Weights of a small transformer language model.
Size: 26 layers, width 320.
Architecture: RMSNorm before each block, hashed n-gram embeddings.
Training: a variant of Adam for these matrices, 735M tokens, 7842 steps.
Each number is 128 + 32 x the weight over its row's rms, rounded and kept within 0 to 255. Layers, rows and columns count from 0. Numbers have three digits each. The size before them is the row's rms in percent of the matrix's.

# gate: layer 8 MLP gate, 832x320, rms 0.0389, rows 193-259, columns 0-63
# up: layer 8 MLP up, 832x320, rms 0.0357, rows 193-259, columns 0-63
# down: layer 8 MLP down (transposed), 832x320, rms 0.0333, rows 193-258, columns 0-63
gate193 102:164138129096019144123155135132179123146040137113112099108124077143109159152129068154106120162159146127103084171179100149142152112184126113066112152127124141107107140114185121088095059101146139
up193 097:099100163121129200120193153134124181102088164105185055179104079109135106088073131114105128138121099137133138124178169152102159079130157119101131172119120121082158123088083117166125125147112114
down193 098:152110148106132138086123123117159163157079137153132135130142122087075115127126119129169112121104133084159088170126087130128156138129115077063105134142168129117143169124139120168118125115149155
gate194 094:143149156130074178067163070125135153178147160132107101155105105118146106080097116110059131150144183146108133104154141135144124141120164162168095148080128110094150095100158206109114180062092111
up194 089:122155078105155108177109141141131109118112120080127143118141109118139201183118176144143077112091085116099112115137120125135125094127145087115085145112132127165171177219136055111068090184168098
down194 091:135116115160110169176106160129096098105149166154153177033160074106140094109078132197145047102136099096153131090141143147164137182111125134142124111105114208113102082116147142108150092083153162
gate195 107:181114147106105151099125137145131166185107131127135118086124110150187157143120102082056081117174180048099074157098153176076122112090110129143136164134141115178127109112128163121142135174037116
up195 118:201115186102112106113136149132148152113193148110138133173078137118115113102126094170104149138089146130100078052111129126153166125111119151108158137111128096155105083113157159117140083169149114
down195 116:103100173156189200131132156120102117125058127086130152062158131149167113089120123156093115065121136136086149218133091143189131125162116115170186129142155068137098120133093156115125100176101159
gate196 111:122162143142135073177137153204223170114148141108045127147120058147125172119097132108042072172113145184127149153155111112151133096140139125111116186133155106138183120115207151107146103167149125
up196 109:154079138092107137184126047136061084093108134156166114161105169132136118081070167191097189129125096148069148144101091133137084143153081178129116153164157088089173169127083143090147113177149140
down196 109:182041127093093084105137097072125171179118083117179108120157136138140107166124121062151122144099114134105172180119094118116121147208108169146101114113104119144148119167164137180119110121096158
gate197 093:144184122103114169143135158148173109111138111091050159117089064099163190088100113153093141088147171172118112092172150186188085103157209157149044172110123060091127074099134141108104121085141090
up197 095:130113106117126131155112158122114128087142062109108154144133089081088179126117102169121195124105113134141146072174143146143110056132177125122101134150083122032129091152106105125137143096143137
down197 090:223122130178140122164159152095117171142129149138188166108184116105137059119152136126150116091100108094124176156122123091094112105128124097104155098102091124077077130158145141139175090072110129
gate198 100:100142188113161137135098153116142115149155100086158101098082186132081145137093096149154084121107122168109128106061116145166132133185144182131119155118122123147125171110128132111140129137143141
up198 091:129146200161071143122094084065118135112167137145149132106125176153111140142138166134135130088093130173136098117030071207115183107190164140148077193120141149127177136133121132080109113118121152
down198 101:099134108124152163188157141180119126166141124099084131078080104155166090104109128181145119143130121059166069117152163152168105124194122089155136094119094143112099176138150091180153141128210092
gate199 097:125201129133160119105124187147175139170088151127090158113075115162140104132118136135103091113146112162123100087142091122140029176201189155089168169124134118131108214091120172104143145193065144
up199 091:124145193146162164114119076161120111094125123127127142108092138133103095096144092120148110172166101204153073122123181112113082166161108168102172137107088111165133142106089138099119097106137147
down199 094:142100134106066126088102127069149103122093101138158143110115135159153138188147172119177085096116147105190170121103116154169161131123087109149152153123180087115116103133187110145135201080163113
gate200 107:136133153155150170105169170150101110154101176075133110073133094178110166102104122148117076134163135125121057090146155125146104109168164142156079130052153078126150126114140172152124130105138109
up200 118:099107158141187124066148137115092154162154110059102076155095104199070157081082101170154086155187133162178056086094135141137137119162152102132105097094129113142143189135124156149124136116126139
down200 110:138149183146143132157151133163124124124109114085146103133170151140129079119080138155106099163080156107122123128153172111124115114112157104168125155084144092100134167132157165148173184115186115
gate201 099:072175130129080076147155120131198156134061234138091113075078065118143117173092117142094130154140110147196105073132088113145117201146114165105097105115131112167149128064150096142106104191105159
up201 090:128142163152164145113128071132176099137110139112149142122167196089109102159144098160124111143104128147151103049057156139146131147140103121071120099166145089181105131148104129073134151146096171
down201 101:071114081115101114141089104095142118151101128155106131145129139131120123144148172135148167093225150136113159199170138141159090120134143166169120150165170191084167138105180185137151128129103112
gate202 099:167136150142072143129142119135098145147164191108128119153135126152156124171084174133116111072154132128123123168065099173153128209122203176162115124117144133080196107159110122184115128098019109
up202 096:161125168154089154111178134126098138130199186111119119152132138136131119174076180128093116064137132127129134139051113142162139172117198163142134128129109139077205118160122100208115166117035103
down202 096:161039034105163089091123117109137110200070123130177118069139122150074136156099159073136115173093115115130185146110129161146123109058189119139110150141136110105142097156061074042199139109143090
gate203 100:131160143078120083152137166106167169122112152091113088111115125113118197132090102063114104133151136173164133131106102164126145145133147151125156216115149123135131130116126114091134093067144137
up203 109:106133153083143111180162157072152157139095114107143111116130091143130154103103095073158100112153149141167063179110087183115170119115162134098144186123142152129084160070140127137143078075149143
down203 110:189191089185170115128116109118132157105085083121186165104146132153121130080059102115155088154165147155125100154120096131153163121134176206133146149186118093108093107122121135080102078087104128
gate204 097:160194131085091164143176185124114115195123171130141114066113170118139151108143141129151122093110135082140111134106118143189134124107091137144087138103193082127197123070166127094087069174092093
up204 088:118125128108105181172146136144100138117146143156155101109139133137069121149149090172106116084106123091185142147060117145124166106098123070117071175141180124108127117116173125162125100186169079
down204 095:087154096137165135131101153105099125142191161084162144144085097115142173135113125111105147075134152123130150120174118126124204117070095148130148148087100105091139122094146163172125143141129145
gate205 117:144126171080116173128137116101127103174097133125118120104115121139161145109019144114114092053149102166050073145117108114189111163155119118108150131115194145127162117129188162094106150170130111
up205 129:123138104157102092114130132150130171080137129150156142132101111193134082140187163142089113175156185099161168153146148181073158068166143141157093115132134094157059112113088139135056101076115108
down205 114:178115159099140126133105100157138110141142146134087066157120140156091142123115116050130170118101093170092083133154148077118099138147155000134136127148188087147123103150082135108138117155116107
gate206 104:082147137143117163117109134124118064183136202114121168088143101135136126102121138089138118138144188129083134111142104165129107135126152150111105143118205118168157063093161135164132175142126086
up206 116:161105165136162135103155141157151166066179072164134072174097126116153133154091148163156102123097084115167125175085144130128105147097129115115109154142051091131122136146132141096170138138103124
down206 113:127119156131157132125128145116142114139108054145105152154132158191146207062181130129109116135162124122100081086119145190118110158203126112171077115121170111171119163189111129170118135159125093
gate207 097:214102073147113100124137107142172115188123113150124106108112151118154088106108168128163098105163187085137113156158131180178085183132099163173133112104103148186157110098119128124134112136082103
up207 099:035100165095131197102131157101095096110070142157121150096081094131105132104104110113103109127083081176155163113068102048121116084108162130083112120111131108137182135124164133133125146118132149
down207 101:144148112109120114152107173215098148109083134148104052124107148130096153092116087156188127112102075086094115131151124141106174113126163095107077161167085128185122198152129150120133060117175150
gate208 104:144120128096113110080165129114149092095115126091086147114100146164142165132088173121109101109142163117180149145076099189133143212192123142112109181191149081102157125138159181134148113074125114
up208 100:111165082167185200147125094136151154179123131105185135145115085119143086091177121128146102149135082147069088097161189103160124074104170143153135072060113108186105132119100147086103142184092140
down208 103:131079123115113135186183143120116123147121147112105085135119173149151092122077166126136162113143174169198168145102162151063119130156088147139089153144131120131131102024110111156137068113118153
gate209 098:144099138138120072164129102138180136189084140059150115067125119142119144169104093135115111108152111180111114167137138106112110134134133166114138160105121099184150117105102155110119162138158138
up209 088:145180119105104154078137132103129121088204157184091148163115147099141088099154191158099093126161162091135134122076135164146121127133123116137080093180151118110099143153179113142116083160064099
down209 095:146194125173165162115118193164131122130073146152177122134143104108130138151137115189159130100107095062108168117112124164181167148151101135112109117096085151116108178177117165152115193104071178
gate210 099:088137121089108092104145160117143142110108145089083156145128160092157138090147084108138115039138164133048131163121142142200084117128150154127130131082145123191187127072169127106094116031045052
up210 085:088177175088155155124162136101108106082128078113142179150108099104146210157075115143158138112140083124128115163132171118149138115110116157121139125104088126110140130139118109204119120118110149
down210 098:147094109146093169135122082131205126132096177103077144143125132115159103154123123130062144218148143086155156120149052098115101151108139146155109152126073119143130139055100118137118137108163086
gate211 104:132127140085105085120118094127187167163106132127156092168125060169093179185107132097081110174127134141104115144129114146164106136115122124140141168133137174170168164148145204115142135134134129
up211 099:160124135151120142105186176161096096117195142168089170107128191141119019103145147208116116108113122122132144085197134106126097109153153120158121070123112091043030097132142039173110103146153122
down211 103:098115156118181153153166183186168171102076139089173070085124102114150175087177160110195135048100092150141147060109134165152117145084099179104111077148103166133087125123180191099131148122160129
gate212 094:122140173101104139099186157103174123174178132099130071094090155151135124121113147129120149091132126116131115136115123133062115188153172175144094126097095143216106122134169123069115105151144055
up212 091:128124088126121154152098098172150094110079150150102198147128094140135128151145157141058051118144142116115113110139157142202132124122103124109156128129118091062142112111094138155105143144113205
down212 092:139126058161131120098107185163143154109122111114119040050135186120091097161130139099138134155142125138157127117167097117126094149082101149135069130124155113134142055141150159125122159118115109
gate213 100:124203120145110168180103132131149112121124179129122156112114064108126166163177142096113140138147161143106152097193129128120131130168159130182155188097135101121181086123173150108121105108147120
up213 107:184093115125181080080121166098119136157091088112085095147146168139099097108088099095132118120046129102104139139167141129103071132066127103135099134129064157101067091113102133094086125104134125
down213 111:123129128175120099133131149136108128143113097118131120115128128140123095147158102153140097140178112139179167079098124139128090102155158092102057059141154157178077135195148123128112133122091122
gate214 107:153089098107103115120103173121143110166082165130135088111100089137111152117145154093063100068174139150082087090125098151183118135150168174131120218137209107164129108088141164113087095171107111
up214 127:132151134125154137104164095146156123117164036103154138115101133133133093079118101150131137194151179108162124095074185130090104139134118109116131085092094155149088160169108095113193158095096149
down214 111:188098152120127097127109111105082064124122123084121099086147139119210130149100159192117111172156108153195144186118077192147182163117121123155112123163122092154103059151145157198090107105173156
gate215 117:079104110071131126130180095196151095152121173075083164081093157167123139163139148125114087143098187139163113108092158127117146158173106142138107175151183141173129137093155132192104112089094111
up215 106:113149173161130178114076135116155187151104143171167093134145079097121118113094136135148180146173067098107101089104066097156115140102131103156111179128092102151140130162092066080132167164145122
down215 105:190159099146108120110066114063208135135156097184109080174114143102094165092093122118080169156157121134142171145162104204153159140101186159127100087116130116121205176136120121114129097099160096
gate216 108:196129152149139119128116086175140129153196194130094134111102135139185104131151129089105045128111117166156112119149060116240119125156150155131100192141145120177139093121187184109070108127123113
up216 105:085169099128093140138154145117150105085074047121121160114128092131105205086119141148150152119219178169105188166121196152018125130125124135165169076145118167143071152138052101111144148125122119
down216 099:103113180062186165111154109095149125103156171126141088121131104178084118103088130128125106174123114114151093076148151151145152146146110107095049166124156135152200126116190114154087115123136083
gate217 098:125167111127096111042106109173129101143138165102151110058092093136139168108129153158093086156158195184156131124093150170121119103141170211136053163094155090159151132096130106143127138090126090
up217 097:152098167110143157202166149082129139100174106153101166172117129116133078153125111092143138049109065076084122155117115095131135159155082058122188125157103156101114117153138157145122128131120144
down217 092:131122151139136196133158182156120132098116135105125124146167098133155136114112138106098132143123139150122102054101097102158123156105166187110150175159138052119148082099132135148132121115124165
gate218 093:083131140043137139200164145153177103143080126103101095096081105193159191125115153102159088073119154115171154114119138117152059152161154158123075080186165039136054129081093157057106082110114144
up218 084:087065115161161185155175169159177127161083123102125120153166152157128197109101123143087089090104178180104156067118121065129104158109192133157149098161144075083093111147094146114114122168121137
down218 090:094187122116106059102143074137158124115180147135115135181089196131144047165110073105160103153121123103115120176133153171135088135133162095101135146117110162109167094149181072149144176139123109
gate219 101:156104131103180132133143136136148092137109121093133139113042091148131095082106213093139107145131190085096158119142127171123145124116144200113102134084104125185090134047097176085080066152141173
up219 110:143093145114142145123127129163100116122123144111145143146098095142118049104178179143160147145102231060118157095135088148096177140097126178131096092098107178142078127068117123068102075143146194
down219 105:047095091090134107139104080100106144115186178185097146097086136102075080143131110163119104115113146078216119137094132115130173135126124141122147112080177117138116090159128153087179139099139119
gate220 098:111110125093153119135119161081162142129091111075148113066101041180145173139116152149129101055138185119059101184175099149145161157133138142135110136089160152140120189080168163071091104102071139
up220 082:163079104108160129153111097123149166145069102064185063050135066163175195141128138092175122108116163093082106141183082124126181206131164153102120096121120149174106158100097197077078087079063141
down220 089:110136097143153098081135080038108125036129121160112166122072140147142145169124117156113113115110157120098167174153112106086126159123116105174103177105140106123114164100121159136160162123167121
gate221 106:160176161136125126086159075135103143162113140117160155137085127123133090109138157108065141138172166159131129091151124149175121120181121121197098164120087157121175038101095103101052111139122089
up221 099:090097144136167176138123184150195144144141104131141092151167143108097150113111156153107120138112074089126116139095109090106151167146129090099148111076168089164099179163145085114209095133153123
down221 104:163108185077041117143146122150145096094128125173151104088142076128147115078125177220084077125115137123094122154110161135114174075058139075102139120120146135107120158116109123161212168137168096
gate222 089:131145131096127146127106134135126156172129129113083150092123110115134097130160125117146104085206162137147136137111102139172161131143185129190107173083132059145162063041162204134063141136140105
up222 084:156142139129121132093158125125169075151097157118153104126104145172154169104066155123077120129096129131097108112143175162107086154145101159074108129175169156126100175180111098090162073111081131
down222 087:136151131106104073147112132162125093207115136144133143119099103113142109145106155139145057111122123145147117159095137145120110147191130126158087126101095066143182132087131121107122068032116137
gate223 095:118149121167092143126141174143120126137139141109121147111146162124142163136169135109164127119130176140156129112129151134114119132138136143178143150144104115179202103141177125167113080081104110
up223 082:123127179112143119119111088125144136166097130167142106161100095133091159143083140158093126141144083118100111134125121115130144123122073152092141135110135128076078176114076153081133162134117128
down223 081:050153171119145153169152117160100139117141154077090150063110061124146160101158087159052107123143130089131103064111135152180127135130119133106111111070171130167104139161131119106147187149195127
gate224 100:150109109128084133125142177157174139158128155101102123129062110167142119151125184154124111111096139080149102130203104129107106137137097153139071144174163108102108102129148158108128107162145164
up224 094:130139113172123114143096112122157115131136156102076175137081144169117161105131092161096123098087169091125112125213161128140120096083116121118130133085157113089104114157106158074070080155115126
down224 100:164147083132103089088093091119099123121110159107151042140106157104159125145177135125064102091169124104189136189172145150136163192140106117152204127170042126120161111090066186140167052122136118
gate225 105:106126123134163193112188164145147042111141193081112125119086104161160126101092108134095113082135155077107056103116121190173091104148133138125060155119173045155148144104162196075102140020152080
up225 115:153155136127086093120098151144138231142095106164149138095149123118126160139163183105145148136133137165127209139150128095062143185130139171153193124099085165107095080102109054143137098238107120
down225 108:116166160063011087085103134099156181172179144186127138127094110111099165108125145160151145149157138125153125167124061116139125136096138121138082110174148188097153121144140137082100082138150088
gate226 097:096159152127114093087143160138127132173100150114066156113095095145172151141083142125099125123155132106103055137170059130126108147122153134186138127154116103152146110097116118106101076122122113
up226 088:106130168128111072085146163151095142151122144135065149131117106114163139175096107159127150136123124096112058127195034099098114145091121096174147105173092122121111125111094090114089081123128160
down226 093:157120174175139105124152109170102148132127115097123153119138114092046089136112098102056150183102181127077078112151099127095053195076153105156175133132108146163139115159035134144117091120148088
gate227 091:204139136112139128140100169131207125126138122067115170145127082138108147140130196134102094135133159089185157129096147162220135108120113143134133137177132085177135176177094102141063141212120154
up227 077:126091119189074087129102138171097144098062124139121076191104178151104053110136108149148104163118167172129143124157054148108156131117064071182095134164160139044120113114118094067132134159147140
down227 089:147093119122107099132200119091146137077073151091142151195103107153170153137141102159082127127097108121200129157142118170111150114182136091076113106176114064141066173172133116166148131158117106
gate228 094:128136123135092186082150137122136080155087126105136070143065038118152116058172113105130133075165168118127086091129108138155176128132233122170094201117182123138110130132171139106149101114107154
up228 086:138115128176074153080175092137137073108113128115148082140037032111143171087173105119126118103198144127121092089143133181103140069108209108167120188155167151115110121179193163169115160145129155
down228 094:123142144150142117126100122143133097121110155148162143126133100152116138124092088093115153102130159045157139163154099098090148121127126210136159132112105109106058141166087137124160086061143135
gate229 102:155126123130060110095101190159180131161138193106052152125163106161175129178145124097086132116124156116130146106165112129123115125144089130103074140101126119120122129109171112114101148141204128
up229 097:125125091125109211148125112159134181109174152167069149080111087137163155153133063118132126105112129113079135181135113096132139088151135193156185147047139105083117124163155156134134150133168121
down229 106:145167111111151144127095066139100142119105101138091141130077172106163055153130148171152157115112104125073169113076131146149153113140133125053068120126033139162139138111160094139149121116122092
gate230 101:159113139054118168098119180174136115166139143092127151135136080153155144151142130124134073117184160103110070131126123175123127177116117149113101203106121076144159121124102133143116059092088105
up230 104:145067127068175150098096168175082109148145092132156118145161092154096119156158126147129106168149136070130105114121124138069156125069120096129131199108080109129143150178075076182133087116118126
down230 099:137064150149113099085161183170183154151077080156156098157169137178073105199127116061115114152116121130166174138096067149087138163115145073136072087198141125141123093138119104141170090139153145
gate231 110:155142170119088142065212107184176115138144128110095132115139102138163133139121112104074134114137161153131139128120108144156139158142145133141122148118128101114163111076145166136058120081128109
up231 159:111103124125072085109175085172114082089160110153062161151126129084111078149142083131098155166123121120129130158103096124156156151102072091104118123152103120154171169088144152178115145114158178
down231 127:108147104158110133133092095143131126152156162153120138154169124115132110131081132091162111159192120105132121105157137173085118117129123087128069111163121081145125095090095054202156122081075122
gate232 100:156180138121133123118120127182175130142116134117140161151116062117165154133104139113093096110177229123136086111088081151145100084129139153167182143147152071129107148106124185148126103110106097
up232 120:114148157159154109133158148153137126114066060109181140129160077098143170151114164159149132176139207076141096106101078124129099087069111107178211157153167077140111141112087170130155124120150110
down232 108:179129055147136107164138111122131211185096091138113106148150154125063107140112138093148096161100112140133099110141105159060138144189116103039062168132095077164124116139143159146095160159160143
gate233 087:103131126146115145148137076114118110166107141127095141134071118155193115105095143100131104078192171164163136121104114102184138142125159132137066133151174142149124072104236130104105132139203091
up233 081:181172147094130118087149192162184123109129156116142119102139112111100137152143155159106119148128126126081098146136144187096112134152104164130147133101124071137129179131040154139111107103017138
down233 086:133163164102149139138104109090181110202128087091048085156108125129114080087127127160085142161156128112119109135144097122148087131144171090120091144136139108151111142141177145089173153058115148
gate234 092:213120118114149136131141136126172164157087192091142094119105128111163094128105159114124129103174121161071187108130129175172099130173116100172120099123144108171107068106148086125116065107145145
up234 098:218083114143173145192139125100173146126092127132133116132106148073155111118126123116119159124133130149089188103149120163122100113129094074195150083110137133193090052145168056129151072108174156
down234 099:046119152190119108132168149109101064140119134167126218150130079137106136140131154103092172108060117163135137099087128082162067090171080108143154141159189123177127177092157125087118118090091083
gate235 101:124127123138089134120124167157123131138135166107103159101151149094136176137116129106108087083126138125117142133070109209122113157148132151154086126142140074113128106119113168140099085124084127
up235 124:103125136138086153154087169155102161124154145118118110135153179096107182137144134106098110102128165118109107125048118162112141175123093151110140110163131080107101144138083159168131110133081143
down235 116:115144133149151134126089132086149095135142169202152163160116112101160078186119082168147145127141076117086104091114128095108141129140136126150158086090150088144178102074116061133115077232120136
gate236 102:130135138098149165159141151235165137167118176091120133108053164158139175216094153139131126149111165114119136104121151135147113139112098176120130109175114133101085137147140132160089104114125109
up236 096:101166114152104138149132144119132144148060092152129121208150151155126099131096126112163123099110137185160152175098087119048142199099109060124164158074068157114147147092126070107147113137103154
down236 100:184115064123131193128133137125083114074114181156128085110109156115112148146103168124102156090168115102033108115107168180083152061158190218139131102091131126124114124121107178139117105111105123
gate237 103:150152094115193099109144150088085141150114157141085143161090089235178139080140155128129090102175141146177098143154103147153155136156069138123133179126139105128160086132113132126129135149126085
up237 097:131142099158054133178102090131166138085170113139174101081109191089093105115089137149110176138140114120076119121049219134094118113172180173105153093080103136183127136171114130134156149147159126
down237 103:125118198226055080192137152126181159089096124106132132073174169083146075136131185153120163140129105151117160109174141129137067134134117101120137166176145113089082165177171078167161122078146170
gate238 104:115143153094084113080159108154128169155060173049115122097117066184113103167124090115117162074189147141097126076118155205134101172194158113172131110162141105120127116080106162101105112093083156
up238 105:119135137139085102092190105142098150122108152077113097086096079189103096185146085142145177100193139129095142049123152200155126140162122099181130110194130129129120181103069151129135128118088168
down238 102:142093107144115155137109146070133161113156121148165101120171067138126081212095078096187113102155092079115137144102109089134093112103110068163194119163163127089156096117096161157100093143112133
gate239 104:176190070150141100062138119188152087129102177069111094154116122139158134131129117152053152176139146154119108095079144184141146182146174128106125106098158088121122097148138160092117157120123127
up239 097:157077155137168120139110094069148145113093152119135144093096138144130081127160183150097162172169108128112090078119083155151112147074124148102104103164107111118150154134089181093124152150081102
down239 101:133114099166107157095168163110184103132113163127147161131134142154137145134074196126128150129038119163166149034099128108163066115198170107116085176158106120115128115069131117142112116168151095
gate240 100:157140124143134076086147161202162114183094148096113089106145099178111183072117176114128091144141155105084119100092055185150173128142108192190076145143101088223146141135129155100118122154121119
up240 094:106137174128109169151109111121114124085108129133122135155164140121113134186176145133097139106093091144158102183185178100111129172136149101049120140081164172076086108110118124101140109112180116
down240 100:086087209104123136133125121126162054116041116124146134144127142092119138063142127109163176108124049116105168140148128156173171143136111134087151183114181165143142159091162148093151070115132164
gate241 090:065145126116111165113129108178151091153119132114130123188101077164180143121114137112131118098142138119105109117119110155164147125154134170135154166122147138162163134085106220117161081148092099
up241 083:041132121140123144142095094183107107122131085144150107213144114132139124142143114129150142112089103087114134108127086101129166084125099128118205141121100180125157153118088166149206100162109156
down241 090:141036112178108164133125085039140154161174101127110111108160135116082147165090096139195120121133090198051114083147106111103136196199152074139084141144089070128115143172139114131157145124115123
gate242 092:157131106037083167124152178139167161148182145124120129132108108132140072106053106119106112086171182167125120116129077175125140137153204160170078152113165108122148092102157110121100110144065071
up242 104:097157175200167073131121109160118077160058162099147124094102131166163191149157175149123091140129093125110109109093181133154083147133046136095159110126115115154133182124122177120120124094171175
down242 083:117138148106128140097091131111069108122136157055165130117080076092106173101104104103097146142105177147132110080097112119113098113140188186156124154100141131179170098126143096104119092133133094
gate243 097:126174125090142164101182193170188112165115145119107055084098134155164220067116160092104130111126146152090108081119140155177107134108218129197082150091110061117146116156142134141127086115128079
up243 101:111142110110172151148147218160180113155106114126138053102126140158142197067112150078112157126101133151096098104111139129160121118073231090178129144092077107079140105175146113145132110131146095
down243 095:096140190147143124114184114098085110186171128120149088076100122174078147084160146119149122118096126146166132068122202125144198114140129103151101070125128128106104136198132108141107089185104134
gate244 093:099098103168127115105134189162137115180153103122146064082086137118119067085076121096130082092148193103085142126095097141126091138099171143088115080129169165146136135141154129145106157161168058
up244 093:113090115140165158106121154172179052205155116132171059109143138120053127131107175119147114122128128116120132145087152153124110202120119113079145092154175163136135124130102121080140112146172085
down244 088:078158122155094095147114124113106131167207055157136127098183162074097124126114129143125078091135178104190163158080176132122097082116163107148091124179118133101135129106165148161129150169156102
gate245 099:076142156110157187143129167106161103169115227133097147132096127122144189146102102157169089062122160138134129137137107142134119126124119152140082235124137117132184121090151151142126095126082114
up245 092:166141121127091130103122090163122129118133057105147106111142101160166111109156139111071134174114135150132129118123143136163104131183106156141152035113155099138073161138107155074107146112163120
down245 096:103156153155118086143216087107168104146157144131147170121149147169114151122116135108139112095158159136160077078117118104139131172113174163084103123100110124080150130141108152136162135113093116
gate246 118:105163133131094109122112190110141122146146127100151161161101119131154129124145134121143130081183151097137124113122121128110073144118202122109095122096138132129085142088082180083130121121165147
up246 134:095114100138107143130157154119102132160155134153192193134107111091109115118134127087133121125143110084159155164105103108140151111125138161079093120091104135154110121084105133081125157157115151
down246 115:074090101147162143148104171128116157068105187163109133160104138114155146157074115173141168138157104136126132088111181159145141160164104140086083104133024142061088126165128099143145209140122119
gate247 099:124155084114123142098127162149149115138076185089065175091124162127128156129130096122106120146145194139147135089113124141102133157172116097148147111099126118115159075092223135084098133111161142
up247 091:151106137100106130198117096135149148148152166144151105137112156149102050127138142177149115059140107141045164167137034140103098132152152153109100071175140153132081138160088133073143114166108107
down247 095:127099098195091125131123135171172156122104161091156129057131132138086125120140156088089145156073133181145146131161142119121115133140137095136094112127139132171147050151085091209147151137133151
gate248 095:170143133090113143136139136186166106102121142116123130098089074139147128086118158094121106117207131172040153152078159166138171147150160142139110116147195102148126165116162114133084084107110157
up248 088:104143118171119163096140121079119128180140137103125120144121173128107146183108121157101127116067138100209085083143117107157062121134127142135115142107053129162155064115114185111179146158144065
down248 090:178107124189112122149174071114139181096104113150141115154135154152155141078118112132173137087138097100136116099060160177120088100151082137130168129126123134119080124190055116153120123160113165
gate249 088:147137162117100128151168137147183100198152134127099113072108114114181196103123137100103098058147163155105113132062147145143071146184127125147072125091155087152185133153152194110092105123109116
up249 095:104107130147118104172132108116123132134169085153125108118166158070108159126146111098151136107086120109106150134061154083105100109152097059114136072067112147118166155192120116145149132140137188
down249 085:148133098205124163142122125161108125054125114155172166187156134118073095106143096112121203140056145102082163103162099090103140061070112142124132118160169175052089077131120054120192149123107145
gate250 099:147135184090108133142116193123129132142133189060115126118136111136201095156151147123113111132139122177124072104113138153200058118117185107123086172092188130150161124096175127096084091172178155
up250 097:174148139107140120127109089135130138087154115100141127127118178181076103116122084151077120160161096118091145086112119117113104122112181087118084108122199108123143159161154116153170097118117195
down250 105:117112087130094088123202130147120252171183185131141176050164098165176101104140178149190109117120135207067115129141141138133127081124171156118129078102142134161139126120097114158089144170137137
gate251 098:120162156147102160170168177149176147196165114110117150108150105173171153165154096125142104074137109109124091116138109127168054193129158122132108139166172110123133083156169126119116119104070127
up251 095:100195098127186151156202148118157161117126148145182159127149040159097105106146127142092161212155092140147121168109130167147156156179171139172121126129095133160166182140120089188094130091048140
down251 097:157139159082130073128098102083088075141096155099094118159154163100115124140061175184120102120143144152116157101163074076152126124130161178127112096094054079128173100077089140183103159173136152
gate252 100:169151185115147088135149197138220117193060137118116137114110108134163182100106147118089082152168185129193097113105064142156104166140099183109096198160115057109129160120102153087103111141108082
up252 088:130107224148157154157122183093155126130090157143183138170135086121142118156105154131102150153146145121157073104082080141077091109153134162098122171167128118145132110113091110061105161146121109
down252 094:183139114163086132186132158120056141178128135078043143170166129115164142064141105132177145155119104120099173155115101215128116155149168142151144098151113125140087140111114188166118101140071130
gate253 096:158174102086161139127163136157146130123073181082118143117083138147116084129065131134143135104138133144125130120103061145150140116140131130160129162092196102158105088078213136078127089177122136
up253 100:131146104133174101146112146133093156091093145109125144145139164123087055116076110141166148114105091129139159098093046086126147077114102071141180147114178154135098104101209074083164135211138172
down253 094:175128130134205086125151099163100175071142154131106123144126095127094089140155108099136160186098157147121107136133148122143167108147102131186184102111148141112138065147159082078119086176140095
gate254 106:124172158104135133109112100101165102145112124073092109113142099148119146094145115095134155081152128145084121082164167203138138151186115131169153146138134112124101104164106244119082123137139110
up254 107:060174112113101118128094170152098140120171125136164097146145096140163149164114158124166133115196108136147143119115158143101124087108091137098116157168142104146056101137117133068090151121125046
down254 111:121159171107150113175124105054137102154102075119117133185165157139163122116153066130148124137149100140148088093069088157116150153070152154141136136108138116121091090209123145152132107114148093
gate255 097:128081191109135142108170108162111170152066130101117069108096135167105104123074151121140119141136110079123073126129093137120144158154121189184088115127128091171153084104168120092061083098144129
up255 088:178115078147110160137095091191149132070087164107080161161137089126160087116161111092156117143099116143132168106187139164187118152133094131166132123140151115135053101178135184130116162127162120
down255 094:073166171108123119079152164159129116126140133124099163137095070102166178130097154152085184149128101070156135146129161152125139144111073170148131144139125142169184079080127102154068145113111140
gate256 099:110151115124135184154108174074166183190148167133064145153142111135141104140104098133128141107144130172145112093093133147140192160155102211166083117155123133142191105107142189122118075151106108
up256 095:095127183134127069123093122135116087120083128101198095128093129119161134130153170085199180137163135108065123120134128123139074167083132082098188124148099145153080129119116070145111107088130140
down256 106:141145151138067059174153129150162113088132136122085092084120124033146168174129135159090109142118066083060121149100174165158082089067166091118173181140117114139089179175160102108139163072137158
gate257 093:138128118105139097106154131102122122142167104114119129117112071057118081076119132139130103127152092129170121108037176109162105148163167151080125120168183108219155139141124117107163117094180125
up257 078:111130137150098162114106108060128072129169122132147123124131149082146067115092127137118204124158014134126139160038161083119141160132108127072132122129148128132108105139138155146193136154143112
down257 092:128148184162121157122151168210149106102072158133155120156143135221150180147123132119165120149119182167121140133225120165129083111113112121220165155132161089051139102081111171141129056133114146
gate258 100:109129108092142125156099104146140087157205235139131130124081146104108138120144141128137121100154150128080136121137142135169170134200137126106137090132150133141146076063154135124120129136057066
up258 125:094124090126141142133176076194149199136091080171112104168133110085129154114075095153130125070119162091164092087082081114108140154118074150232081119156109124127116189178103125165104173120117124
down258 121:201135092166170096166142160183123107104129112135147119125153110133148060114145074138132111201201105165113137115118140137056122110094117119175107095135072066161076139171091077142150090172131159
gate259 120:109126150148107117081134094128120132158103199069121135088097068158159123117068159100086111139109116141102144130099144180144078132134153155161125157131132111118149119087141118072096120122120132
up259 109:156172102108157151162176196118152095113121103130126213097107150149120182126140140119141166121198183148146111120126116181148152136147112161117113096198124173148084124159104133155127153100113101